Weights of a small transformer language model: 13270 steps.
Each number is 128 + 32 x the weight over its row's rms, rounded and kept within 0 to 255. Layers, rows and columns count from 0. The size above them is the row's rms in percent of the matrix's.

# layer 5 MLP down (transposed), 768x224, rms 0.275, rows 42-69, columns 56-111
size [101  95  95  94 106 115  90 110 106 107 112  89  89  90 117  92 103 111 103  87 118 116  93 111 105  94  92 108]
[[141 121 138 131 149  70 131 119 125 103 143 173 108 163 163 162 136 154  96 165 147  99  88  97 115 127 153 158 113 122 169 151 147 169 159  99  83  93  90 144  62  80  85 134  96 178 144 162 155 131  57 161 105 163 148 136]
 [128 146 150 178 137 142  77  99  74 161 125  81 178  96 134 107 113 141 173 121 173  77 188  67 176 161 153 144 139  98 147  93 128 111 166 187 171 103 123 166 143 138 150 151 118 162 195 160 124 171 124  63 124 117 122 111]
 [119  62 133 138 127 156 149 122 149 178 147 132 156  77  89 103 172 165 127 140 110 164 202 174 185 161 151 161 110 142  87 139 102 122 168 116 131 162 154 131 144 176 168 153 155 126 114 125 132 145 182 171 118 157 112  91]
 [ 81 137  74 107 142 161 136  89 112 149 115 127 140 148  95 132 171 148 113 159 124 131 124 228 127 203 163 113 111 123 150 138 129 100 142  61 139  87 220  96 134 126 122 102 128 103 165 101 136 172 120 121 156 120 117 157]
 [229 185 124 155 154 168 144 103 108 144 132  60 129 117  82 143 148 175 112 146 126 215 122 105 102 138 138 104 106 127 104  92  99 147 137 161 175 150 117 122 112 113 160  97  64 128  77 139 144 140 154  74 165 149  39 158]
 [100 111 122 101 199 118 141  87  69  93 120 131 131 105 115 130 116 119 147 146 112  91 149 160 144 137 157  56 113 152 116 135 114 173 129 122 114 149 144 124 173 133  74 139 179  86 131 114 141 126 156  92 128 197 156 192]
 [136  43 155 113 135 118 112 114 147 182 138 110 144 130 162 129 133  87 128 166 126  87 165 161 108 205  83 101 106 108  98 122 140 155 139 130 164 121  86 138 153 107 124 159 144  88 153 106 127 141 153 152 132 138 175  72]
 [152 171 151 155 183 116 186 171 139  72 154 173  51  66 174 162 136 181 140 207  52 108 122  79 142  89 135 130 144 115 128 154 113 135 158 107 172 108 140 146 137 162 139 151 150 110 102 117 127 145 134 159 128 167 147 140]
 [178 153 159 126 112 150 125 129 104 144 106 130 122 112  76 139 170 178 109 127 162 126 108 127 120 150  83 104 154 145 114 141 121 157 176 110 107 189  89 118 119 184 121 114 112 215 124 135  85 126 123 105 101 142  94 120]
 [171 125  96 100 149 123 116 150 135 154 138 161 155 113 134 144 157 106 145  71 109 138  88 141 125 117 146 109  94  91 191  64 103 138 114 112 124  92 109 132 158 166 119 126  97  80 112 105 199 148  84 173 169 141 123 168]
 [130  92 124 110 172 101 147 122  94 156  94 179 154 138 129 105 122 113 178 141 132 103 145 132  69  90 179  47 161 204 143 147  84 127 129 133 209 112 151 120 123 152 107 152 126 166  64 182  73 142 145 140 127 111 106  59]
 [121 113 129 128 102 130  82 102  46 110 140 160 190 192 146 252 144 123  95 118 134  99 104  83  98 110 163 121 115 125 129 109 145 158 137 131 170 142 119 149 187  98 134 104 107 174 147 149  87 106  99  88 146 179 127 130]
 [113  56 142 135 128 175  96 115 127 137 113 120  84  91 165  81 103 150 135 102 135 113 140 116 181 166 104 132 140  89 113 123  97 143 138  94 133  80 117  98 125  84 146  97 141 105 130 101  70  98  93 159 113 152  87  94]
 [102 155 176 113 169 122 161 131 176  96  91 134  96 142 131 118 111 177 103 122  99 178 177  72 129 112 124 103 133 154 116  79 147 156  63 135 134  75 129 139  86 124 108 133 145 164 107 107 154 149  99  54 158 134 172 123]
 [116  56 183 174  88 133 147 124 119 151 106 139 135 123 161 106 155 111 114 113  86 187  67  59 155 117  95 132 167  89 136 192 158 137  87  68 117 164 133 123 153 110 158 163 142 149  68 135 134 179 159  71  42 141 122 134]
 [ 83 178 111 128 174 132 204 110 140 121  98  98 115 155  57 116 147 134  54 105 185 102 132 151  78  90 132 130 135 101  88 107 181  80 150 131 118 150 185  68  95 112 144 117 171 134 138 102 156 183 189 113 117 125 158 169]
 [143  84 103 178  87 120 145 159  83 181 125 151 142  71 117  85 114 158 138 136 138 157 170 145 159  93  75 113 111 204 126 122  78 100 166 135 115 122 126  91  98 139  98  95 133 114  98  75 114  71 145 131 165 126 144 160]
 [122 157 115 121 155  85 133 122 107 122  92 148 142 121  88 104 176 145 148 142 119 113 118  69 109 104  66 114 141 145 208  92  87 112 133 112 170 101 131 130 104  95 102 188 115 166 164 132 137 109 136 143 109 114 157 109]
 [157 173 115 197 143 128 108 109 169  94 152 120 152 155  84 176  85 137 135  99 126 130 107  96 168 159 138 115  75  95 134 108 163 110 132 117 177 110 130 153 138 100 153 104 153 104 195 155 139  80 120  84 145 111 166 180]
 [141  99 164  88 132 121 162  89  78 115 143 104  88 141  99 138 109  94 121 126 109 123 132 215 156 103 127 128  94 138  98  94 129 160 164 137 109 155 135 126 160 144 134 119 102  94 146 118 125  65 178 144 133 153 124 136]
 [145  61 164 145 162 138 101  87 137 110 164 136 167  87 133 194 113 102 101 173 156 119 102 154 115 157  95  99 100  83 103  70 121 123 190 179 142 154 139 115  65 140 101 105  57 102 190  72 144 183 126 139 140 171 157  87]
 [177 232 145 111 131 161 188 186 142 125  85 112 149 144 113 108 133 111 156  88 105 103 137 136  53  92 105 167  80 117  84 137 116 101  61 123 155 145 162 119 127 141 141 107 134 130 142 152 147 113 121  68 153 139  58  98]
 [157 121 130 103  75 106 115 149 137 216 188 106 119 124 106 148 121 147 136 136 116 179 108 172 144 187  72 139 167 166 109 129 127 120 110 162 148  97 127 134 134 132 147 178  90 101 103 143 156 146 121 153 120 136  91  83]
 [139 131  95 162 168 126 159 143  44 127 135  97 125 158  92 149  87  91 143 129 153 138 177 123  87  88 146 110 108 131  90 138 124 117 144  91 113  74 149 143 160 173 123 137 118 130 206 124  91 152 148 172 101 148 201 102]
 [107 147 120  99  76  54  73 127 222 125 113 142 135 190 100 111 153  53 128 116  98 156 179 123 138  90 104  83 119 162 172 124 150 113 162 136 119 116 166 159 106 111 167 115  69 143  23 164  81 134 119 116  75  84 138 123]
 [ 51 158 120 119 118 107 145 132 146 130 116  93 174 137 101 191 206 112 147 130 185 116 175  77 101 143  97 119 183 152 147 116 101 144 128 170 177 132 185 168 139 139 163 132  76 132 120 169 153  96 133  70 161 134 101 159]
 [140 167 110 122 138 148 118 148 189 124  79 119 133 165  62 130  86  96 125  73 133 113 150 112  85  72 170  82 100 163 109 140 169 114 135 116 127 161 152 102 118 150  99 117 120 101 135 149  97 126 126  66 184 152 153 115]
 [181 104 141 119  87 121 141  99 121 162 152 162 122 118  82 145 141 159 189  94 112 119 162 162 119 137 108 126 100 175 117 136 216 150 140 172 114 162 168 101  57  99 136 135 133 122 159 115 155 126  59 125 144 128 101  74]]
# layer 5 MLP up, 768x224, rms 0.13, rows 43-70, columns 56-111
size [ 96  87  93 108  96 100 110 105 100 102  92  86  92 104  87  99 106 103  94 117 111  91 111 103  91  86 107  87]
[[ 99 117 153 136  82  90  70 135  87 152 117 137 127 102 207 137 105 141 151 159 127 100 134 132 104 152 127 143 130  83 164 102 170  97 135 156 101 139 168 148 131 123 151 101 104 116 141 165 114 108 106 148  97 110  87 108]
 [118  76  98 145 131 137 101 145  86 164  92 137 116  88 111 148 103 142 126 171 153 155 113 155 109 167  75 136 168 129 111 147 127 128 117 114 134 119 154 170 108 124  93 172 183 119  94 154 111 126 103 174  91 107 139 108]
 [165  65 174 169 116 137 109 158 135 167 166  88 156 155 144 152 171 150 134  96 107 121 144 121 137 137  92 108 151 158 112 143 106 176 106 159 128 201 151  86 159 126 149 111 233 110 101 159  76 107  55 104 128 146 131 137]
 [131  98 139 172 133 144 155 157 105  93 106 115 167 134 111 145 149 136 113 108 145 131 136 148 122 135 157 110  60 102 123 137  93 132 128 161 111 137 135 119 116 197 130 134 131  51  92 123 102  53 135  89 132 128  42 140]
 [ 58 100 135 132 123 118  88 129 142  83  87 186 152 105 132 140 162 120 130 148 121  89 137 126 120 181 138 154 163 144 169 168 135 136 143 139 142 178 177 171 135 130 109 105 161 149 141  83 140 113 142  92 140 157 151 158]
 [194  84 176 138 140 138 108 172 120 125  87 139  98 154 123  93 138 126 113 113 173 102 138 157 137 178 106 107 181 148 118  68 115 113  88 135 128 141 127 116 157  76  88 101 158 157 132 143 151 142  98 170  89  65 117 158]
 [ 94 119 193 148 151 132 168 172 118 127 114 164  87 106  92  88 152 137 115 123 102 142 158 118 121 185 107 131  64 128 123 114 134 155 138  92 145 101 150 110 216 122 106 145 113 111 127 106  88 119 124 167 181 210 130 102]
 [135  99 135  84 140 133  98  82 143 131  54 132 105 147 134 123 165 173 118 145 100 119  96 147  85 120 133 151 183 106 127 150 137 133 135 120  98 179 126 151 162 155 143 129 141 100  77 202 124  80 145 156  58 142 113 106]
 [110 139 147 139 138 143 143 166 114  83 162 115 130 117 158 115 108 134 140 147 109 110 122 147 215 120 121 130 142 143 116 161 129 118 116 120  87 146 171  97 169 119 134 148 112 103 105  87 119 168 147 123  92 153 187 117]
 [129  75 176 146 166 100 131 124 170 111  32 155 150 165 159  94 115  91  67 134 169 144 134 193 159 125 137 131 151 159 124 119 135 173 112 124 133  71 129 127 128 168  87  67 117 140 158 157 145 187 132 164  86 128 127 168]
 [135 161 151  96  98  76 112 153  87 120 166 120 162 126 153 144 143 167 135 151  92 116 143  98 141 102 133 117 157 142 217 155 141  98 108 152 146  98 118 147 146 182 124 158 152 137 141 109  81 159  75 161 109 121  97 157]
 [157 141 175  99 141  92 202 121 164 143 104 159 184 147 105 138 151  99 112 107 103 120  89  99 121 103 155  94 126 135 159 131 177  64 183 178 147 139  85 192 154 100 114 136  89 137 153 130 185 159 216 129 118  63 151 108]
 [ 74  92  96 109 124 123 205 115  95 125 103 130 161 157 105 126 137 135 104 110 140  78 157 155 110 139  84 194 126 133 139 136 107 119 117 133 101 200 104  91  95 114 120 167 107 110 148 112 148  97 104 230 132 133  97 164]
 [117 137 154 144 121 131  98 100 102 155 117 169 119  77 143 151 197 151  92 111 111  88 103 142 100 174 122 150 101 143 131 136 181 150 107  66 141 149  84 151 152 120 114 117 166  52 126 134 146 177 113  94 122 144 135 173]
 [121 123 100 142 100 136 104 103 141 186 148 122 117  77 116  98 128 138  83 138 121 115  89 120 122  71 175 102 141 133 180 162 106 181 144 164 122 139 110  91 113 120  86 146 145  96 103 116 133 159  55 137  76 145 146  40]
 [121  76 111 147 165 121 136 120 131 107  86 182  76 121 187  98 126 145  64 116 109 136 139 136 147 151 151 135 154 166 124  90  79  82 203 104 180 114 146  83  85 123 112 129  89 121 138 186 141 107 101 128 105 139 110 144]
 [160  93 108 131 137 156 142 160 109  95 138 140  85 119  37 141 101 126 124 170 173 166 123 148 165 148 166 112 113  56 112 137 180 187 121 125 149 129  99 100 125 176 179 138 139 100 138 103 144  74 157 133  82  85 124 144]
 [194 144  93 161 112 141 139 168 116 117  97 153 135 158 113 145 131 122 144 102 146 164 121  55 119 193 122 109 108 127 137 129 125  82 151  73 106 111 130 149 101 166 131 164 126 151 103 179  74 139 116 163 165 128 111 178]
 [158 155 135 159  91 152 122 146 152 143 104  93 158 121 109  94 119 123  71 197 182 185 145 105  79 178  92 128 191 117 119  92 131  84 162 145 131  78  98 119 144 106 159 120 182 111 120 101  95 158  67 166 138  86 140 137]
 [146  94 140 120 122 143 163  83  94 135 181 134 145 127 136 113  58 150 101  87 105 168  82 180 107 119 126 138 159 180  79 215 150 153 117 102 114 123 110 105 188 128 126  76 181 126 148 162 183 141 119 112  91 172  93 147]
 [ 97 100 163 127 150 127 138  95  98 124  92 120 132 179 149  86 135 126 113 135 175 156 144 140 110 124 125  84 106 146 139 104  89 107 135  94 128 154  75  91 140 167 158  85 130 145 126 113  84 131 137  88 151 113 137  74]
 [103 110 173  98 114  86 118 120 137 118 135 113 110 115 133 148 175  90 111  74 141 102 111  92 138  71 154  95 137  49 139 105 127 138 172  75  69 143 110 105 121 113 136  85 171 111  98 116 128 208 108 105 135  43  89 115]
 [110 124 102 130 127 104 128 187 107 115  91 165 220 156 174 129 114 139 121 168 119 139 117  68 140 170  63  99 117 147 117  90 162 118  51  81 116 111 119  64 191 223 108 144 138 105 161 115 133 132  88 115 103 212  99  89]
 [ 76  98  91  78 158  84 194 118 135 177 123  96 116  92 137 109 120  81 128 105 131 167 122  86 154  91  95 116 137 143 164 147 116 197 146 115 150  60  94 128 126 107 116 139 126 191 172  92 141 162 138 177 143 136  92 132]
 [140  81 141  99 142 118 130 175 161 114 120 119 162 109 146 135 144 137 147 139 112 118 124 140  78 185 109 142 100 130  91 132 116 134 137 171 179 148  78 142 111 133  91 130 159 135 105 148 139 160 109  84 132 159 130  85]
 [123 104 181 157 155 143  42 128 129 120 136 102 133  87 148 156 144 136 119 196 183 147 176 130 180 211 196 140  90  85 203 133 174 101 145 104 115 147 118 141  33 194 111 106 104 134 137 125 101 129 137 135  88 114 123 152]
 [144 143  71 140  71  87 142 144 100  81 117 161  84 137 131 145 163 142  87 122 160 185 120 125  68 105  98 145 119 116 125 169 114 156  91  85 100 166 194 119 204 213 107 141 135 126 132 152 116 173 125 211 147 158 171 201]
 [148 107 148 171 141 134 189 122 113 106 121 125 118 137 112 134  85  76  92  92 152 175 128 144 141 101 114  86 106 125 132  76 125 173 171 161 134 101 138 120 181 148 132 104 136  41 150 158 120 157  83 162  66 109 129 114]]